Weights of a small transformer language model: 29.9M parameters.
Each number is 500 + 40 x the weight over its row's rms, rounded and kept within 0 to 999. Layers, rows and columns count from 0. Numbers have three digits each. The size before them is the row's rms in percent of the matrix's.

# layer 10 MLP up, 1536x384, rms 0.208, rows 179-204, columns 0-127
091:551522497608523488523532528430467499527441449423478501450485549534477505496477498543498524457484503467493473521502456494542537504507550550495496516517530518450429442476484503446477532507485515498543527497477461521461474535548456491539581455508451473513506508489515553485504453528509540477472515521500505526529450530535520522509408512486496469489539463472498439481443513459531521533517
100:545446471490600455479481509541498559413528502513456499474542481532506508451477512527467494528511505446510604553512466557459475506532527462417467533487502535516542476447539502436532533538447476537464466483587500493577428408556502523463417520531486542534471520502521537464509471470528476501514472488472510464494531439537489444492505460510485476550469483458451509519443488550539499517412
101:464538506472440563481516532477603542503565456555433478569448460520494519539493479493477446462546551531457511543561482539479597499394546433553488487574526525505515462566536470553495437483439476488492482522513512481438456508535551560492479543542497505516530484481490495533516494508575440436469525521536541498488519513440488484512505537521459522535538467535470522514525510526497482516471
097:509549474480448467533448478517494488470532538535443476475503446504536426544479528491555544582452515458563504531497464506477478526521529515526571533424510503559429489530515485555493518481544478513546493576560500517481524481519497489452546519424440443492438539478466447421567417517546525536542508529534449544560546527442535449511534526480531526516441463518527516475550438463550532471455
092:487400552483492485512505426517577474510555500526450497473503531434540513515517498526485530484546521496512444452514521514497544514561454529466550444488496506554475481519467474497517544480385453524601485465463504449454532427572508501595534535478464451417481518475463497568501508516441452518556482524604489572498492511547464486531500491482497478468458465496483454474547451538470465476549
094:518555502428486560492496545484513454595447483534492543471491457472504535463485488502550555508483525446530462418503525426531438545465381480483496453513522449459520459493546472535479487460543479524496505440485514481504463477478454534549496448577448556548582491507510516518489488569492584530475504505541522500483479500501490459503443471510483564486577534576518504560548478483509460580536
099:480476531481509549694515488529453485523545568500553409508459548507466486471463501506513574519550562484443475482495540438533461505465532458531517498464538520534451501473471512428527452534477518533510542433519569494538501462462519424532504541560470539468558489535559530548412544554425545520550488517499565485485524529499480533489577532496516506535513496533481547479492471531485467530546
093:556507429408495481505561495483555496542519526518478449447512516468463486474410452457514527460469472485494470487473562458496537473549506516538508437531503448581517527480510472492581443502491472523522524467503495449573476454501484455490422514567483436554545482485485511509530506520493540444469456581528479495511585512584500513497538493477525458493479587491534554510433532523490460601481
095:495452551473534525528520566477591547495542548473490522507514603513552470556468572546527572438456507385520469521462542467493509547500531426485495447485420469400449525466497456599545525497442456508547528533584476496408403455463468518519496461507516511462467509468477574553502518564537431519514485478480499453490528541476511552434492508483476498557441492547466526513497526524519526509454
102:460469468509530464501490481531513541386478499479512469583420496534514502517446394485560505566508557518475489487493475507505438480471483453539520519585459471442585516534454491483512442427506543438514463539428479553516456460462423457502509582463520453514508508475500535533527543494512627506473510482501463485488480448567463481520466460481557511489468504567448488486596474488502501475529
100:470418507462476446514516488499523532508456558543544529537533495502499494505471453483493410500449513533486519508390545534528490543453462513430441478482517475469540511558542460571524452491488504517551542570494480453510509488514565468517575630519490495439563515497439474481457496527453507473559508435536458489514441504488533482569540391548465429432485464454475572538491518445532475469432
097:458552451472519512512446508518468534509551520544532478476449455458561514488460456546574566454521505465470466496516491494532454491468464526459505531564500566519511497501556511514500458574510509507553488421490473459494507456515512482464482409482426496553480622446496471547576475504474526460558477512504520531504494523509460508493618490454522524445542480503502497493509527523495458531507
102:483510579408515537500445509431454440470553543526462498490539490551540552421411433458525448514509516482483494454541453440511383505450489536499610529444434435544465495512448508520490509475560506504534472538476469490449466486523484561529444523523458528535458525492444537470520520547439588467460601531539506565518514498531530501520490531551517507497497493530491438486505501417503505508520
097:443430533522479463447482566555559477545559562497511476507504538490480488465511505513491546515543557536471425417457542441534516486515507495487436437463489603474506488435531545500491442505519536553480485561463513496521476487541455507459567464451528434518450526458546559516607489535512472482461480587530501494490491486485472573491579529550462465479438513470538515529514590479476481523526
100:494569490491501491467522429465507500541532484479538530502561507464451498507499489444500520540505525469448528552412419551529509524529477464545546494516439547568484486535510548489429524480509453468471500492494550465546564555451559552420615536507517454574541483483578482501469531491563497512496537436541524512449579475469530478520486483535534391472515489462500497482483504589536541496504
097:492549525545525560512505543491507521470522516460497490552555561472439467550607523511473477468558499552487537536465484501482551491459475508509545548515486519474545471550424525510506491436463503480521423520472519492482496536457495511496434455516542532455503497525442494534496518480433450487478486532536526511488460523556520531537511485454457511441420423499535496478494551510499476529501
101:528493461488527546524502536527429470527514508500512466507492480527432485516504511456484488509546503551538503475508549470504430439487478500514498432432480481574500457555480469422474465395512502569516494429492375496481535530503502523453483582464524496541516537504517539488531503544490508505541555522456522510466439534461525564478451405448399447511441498500540470477503607514502568452527
110:490482506570443491475500456443537484509513457585506510498477505455526461432488500519465477513499517517501483486593455570499481465470515550448470459478485437565582552522549464503556459479453525485458528513541502530495520490486489501470417436522490508522461529463506434568508462506510590540496519527576531485511514572463483509435512500481480545474456598566539436564471525509423500475447
117:472461514501472497485541503541470549458420537511530456557436470636537536561448499493458526492554513533558448478494478524514490519566512439503494484492500590488515495512483485510531460453570551457478531462497466515525432430515501466465438531542483552426518467564510568474510486488468481452500452444475543579438567520492522496475462484543495476515504458396504487404468508456558484487441
096:485499503519512518608529445439386515448497477470569514471453514540477519537499521526548412483476463474447511510524541456546470481475507453481483549463513485539474487490463515510500505481483460483508548380485478490517490450475472507519508494484423506469519545489550546574535482493516532555521523499464506462467481503523536492559477480482516454551482555499482491512628499448513489472574
092:484463519520456569487505494500464395511490472469550496476499470512425508499515508478477490557529483518554490513480619457456507496462465506397506578415523476572458508517518558565497494464535489513471504497486518474562474522458479520466431527460491498570488406516551508533499545552491528473501533481471460535502483592473448449474434508436560497520480462439532525497475646517519506502502
102:542467579487552476534496538523479516539518526485467526490486506483512532488533511504489438505603545471531498534490457503506528512422523460600557481514443509471502462524540422444540506524482511545457408514485515500436490462422508448493533522489484519516510475534520499484380522577531547478463476465530477439479487483534522529515408550498485459524487486488529439544486520535531482501566
103:496534461431544505526502485584497466444524492544582532483522495484517509479576527498566509488517524551515604448568471524548510565553468496488466543489502479479471466460529417498472491531513509517463596514434502468450447574489543553467553480446565520521507524505475515477469504418506505531470535450466557466457444490438575504503525502530522496456404498541482500572467520494503493561448
098:548497509444553501524503507501469414552535557506489493472492480524472477477525543512496486526534487483469518559566549547537461494515456491519486480545502472472504495587515515404484477514520431457454461420521411540485485536474477519503500528497492521475593455536510500464544468495438489506581395490613602525583504541502591520518517496467483524508514481431495544520422494547482600601487
101:488552451471474434504586495496544612545470519468532426535536468551462538556459573445460516518490534475541455506470504566451500425559543515471534423494507495434454508497478564483501536441459497437512501558571524562538492467461463499521479524548443484459481551481473475512513562568514458491496472476476563546508511475516465501516478490523526499459428476461537510414500515503498504462487
101:496546486524425500473539543493468534551512510535497555537489502481497516462445545536531473527472479500535533518458466532446558540458540443509539498505529453529550456487431489474456444551506502516472526463536513515413496502498493506513507496571528522535452498506516476508526490441506498483432470440558475460522496473464552465528504527504502472522514630488450504512463545459465480518467
# layer 10 MLP down (transposed), 1536x384, rms 0.289, rows 179-203, columns 0-127
091:533480482414475526557433469512482523445495568560534525516499445572587516462518469472472537493551479520496456485502593481511413548532476403478547541527460511537554530510514473565569483531555572505479489520521491491502514471485485561485440505505513532504463502606472498518469531420470508502497537459440517505527536504469502467527521512508472502429491525552530512547578452540457432489540
091:513527590531505487486480456534548470529492528411523507536530528484486501519523486604573478446378447592441444523461530483503496504440496519455484506512564488539475535494486497520484530567538455503544529633511506542454453587514576523476496563518505507443548480443560465517490498526504524488452429523492462428486486477507580474440466528531558514450523532474470519554525551481492461540556
099:510464550522523492514466441508497569482520535457477523510491456464432505509486551490539585475428539486494500504486522472551498459555436509525507532477507461463573539486473455528495462539521468466505499529431496554497559498535485457572511472537493555523413444584451488469442528527468486510550493448541559494583442484469457536467522529491513497491496509523557513458500428511562510430438
100:520497569487483568485526451439530463552624474471395443408569525508550463486426416458535494499488485517455466507483462492550511500434480500485493443514503619410486449438446486548507506511522586446485531496514496481421508463479440479497514476464476511543485540577482450473506532481530508482518502520538492552483493487454556396545532499431518458466470459492464487465529438492517563483492
100:544545438512450503553537495418527494424546505596504557516507477544520463477546472463494446513462489483559464564506527532548502488510528525468455509489479486552494505526448528479511475416509542509468536545477422484614501521525532524431449471473490462593503462451548503449518482504548513501504470577440495517532541541489512503480502546551485451442476474484427504526512451521498550520504
098:455438531466476519487554450523530454519548543505498475530500541512515443528521527571493473449470574535506486518444477534519558446483552541481491439575376534531473510459469504460445509465495488479580548528565535524494458461459507541543534522451496468481467532510517549488566465494520488493578528521436537463548532526512474499461519544527572492480488488464521473487520479502537484522461
104:540528470549523503515486419444557509437519548514546496549516558511517487459554520553545480526554507473587541537437562493476504511456520503547516413495526452564500489538470489458516528458559531493454499592517574470534580495467534536475501529485543506490544489496508407550476521528481533460532524524474510482513507515500486417563535536460557483532530536526463485516497541487504534519528
098:428512553514524506582488526502536472503575519480548555474497529476543446566470486530553491508541506520488481509588509546518464500503521497504538459549464539396473460527422468546533478536558462517491541493476523517473504565545532533477531442515592546445490488542488437477501496464543484493449528429515446496503576534439504471441409523494520636541526513479466533460478545553538550460426
099:455532485480563526435508479512499534532436497497489538529476432506486506463528469466438419538504519482465515470486477470508527481483458566483511376550484565483479466504545558451486509535530550571519482478475572500521526482581549460515491497534540524498544469517476537491467473428432566467499524546513493499371469389493485420456501485576524523550551544519468483551540488481466523490477
104:528394490437488405511562450501514480540503435467519525514513566540479535498494426506590456546453553485518542493502475416462529511510479483556464515532442568455477532546560454491477583493423511537551545497558488467528458471559444513476549450481524438570509558510528469492477529576504439517536447472480490464487533466495495489458439445465471613545478511495505462414475500511514446530566
103:452473453533570475465532457513505488462465530504482514434561468568548480544489554541502456510511474516519456477464508490506477476421460493468473475519496519601451529466554545508609537527508452447417487466500518401529574519515473545466464506439482553552476490558507456541517408548526507530504467482485567464471519447489469497460541570415522502476529544492499412496471524505439523528572
095:474536507582424526518506521583565477484469437487469526457515531488531529494557586495480526518511503454444567456512505481420513485508567485522459523497560473517505505438504477530485581451500506538520556492563523530475506539546548465491522496448529537509543499567550520533484569509529570512516549559485492527514516493488564462603466512536520492449571486498484663536496503505496533535434
097:528538467573514500524465483527539518531488460455549480499549481493466463553423527610501506509534498559509492558505523458540587474516536479486459427494534559500517526534538529477509508536488469486439530523590502544544500517468434479506547527492548545522495490555448506547473468486504469492517512447448498505511447523421512479491398565501528468510478526454559580491558504496549557438497
100:511452526540465515487493486470466556537499519506504517533443513539619549518506551559503516490551426474491449447545533511525501573469519412501484579454514469511472561577501439468485475525508470498521508526468493504564566468464532489561515431536479446483528495509480449562523517444507536539501485432500520520523484495476377486522535504508436512421505494538433556447513492474455513506520
098:493552549513497472541478543470441478451537492500481477456523494482546545508527515575524451485540416523483483459430486491483514530499582522463471559522558484521529483487530460595590524512449559482490552535511490432500500522613448519454484491491507489538467484525518554518460496460490572564540528542501471508538522530450543501516512599536512571491483514558462550515513396540472499514522
104:472427481496519552467485519518517563545522563447495518510569523503486479548488496543481474462442493532556480461492548509473500492527517463520539555523497556432424498482428534496551515542448453473482523384503475458397496513512536495547512544530517479532474451543489559526543437522504491515512514506499532530591514501490467505474498487438466478535455519481487526453455574445491528448483
106:474456481459564506548491578532546529465505517486533510534485496465512520447521458482515480491533486429523474488405484480494435525436525475517513562480514486474575531486507493355593513509485505534494490498481498534465555570468485534495491536513516494479534536487553588521476474493523480517523442487512533526441453492486504593614500430487407489478541479457473562465590482446503505390558
105:414564521542492465459495460553510581564471510497474495512510527464522485457544547507507494498406471510541573548538503499478507429501443448533521589553507470510585445444495462463520513515483522542493517508464489501553542472527492542443583436504511538514521547489505474525502496454499527497505492429520466498502461562521471493491604563436493508550511484473483480488513541448536543487500
121:547469471531483477554457459541509425516524442520485513496484488505481483497548475555490497498564519487489526487549488490566456475523464472494464441504514471540512454521505465509553463494534542449511447495471480517460455496485432515456538526542505544468517523491436488572536589434488503525519515446497486506515505493494516556437466359555517504496535470454483468450478498484490561518530
101:441416526494544454548555536509468523527415541514461521485515441464481483524482421557510495576476532441461521569455554569503546484521580484468512446535567521525462541473503460575458518540518425534539486537530492520502542462511494507566534404492430519508502522493478479457478546537518490531550517551428536483474488505581518472523536523492418506466465549519457524493527475504451486504470
095:434488486520466452494510542578501512489467493547509558580494481554551512535521411444589536521493545526481471479546468524517464546536535483512451564469429456427564486494470480538502589471511420451470503523486502551558558534495467425528500523423516479479526578551461492527477474476531486482505486511480441503505508438481590535490499479520496512446573497528398476593529483582503594485473
102:506457414485538478596525493458496536541465501473420564480503446495519464569485560493452567563431476489480464453482521505395522421551458467515578468493553516470536535521475532495477522534451498547517554500498490541497453460572457531592575509477500550545519484474512483525517494471448454453444467484557479525417528533572456540526518519482390519480456442400478533512581488532474480536535
106:511499508482464469550396484506529538434539505462449544491512551465549573485510515483488495418424512488555578458517481484531466528451467536526493577579539467489508461476474543493531543540584484552554517451535548551504503498482467481492478427562518491560531481557484539516514499441554454539464484465476510416443563563444475503561557556549564515499497541469534536467499578488485476474458
103:514497503475457477510479420547446444474441499473482470500472431473492494552418512524460525530532527427603471522459518524536491490534503462464471434496558491481522474563522501489447538528564520485606492541482491513550551562495469458503556529491517432533490511481485522431522542551485582589533500459487482505521533450559522519459468459501518568519472433459483501527535578503478477531471
102:563505517535491404475523478466519432515445491488522523475512453455448499519536480501565535545515447538536465511546494481508433511503543513506476531519475431463503471484517422568518525484501548469531580439480590502438492460504447570478501551501490449485478416462498459500513448544516447504595560517470544496507531503516483507495522509410550539421606562491476501544412481485536512512530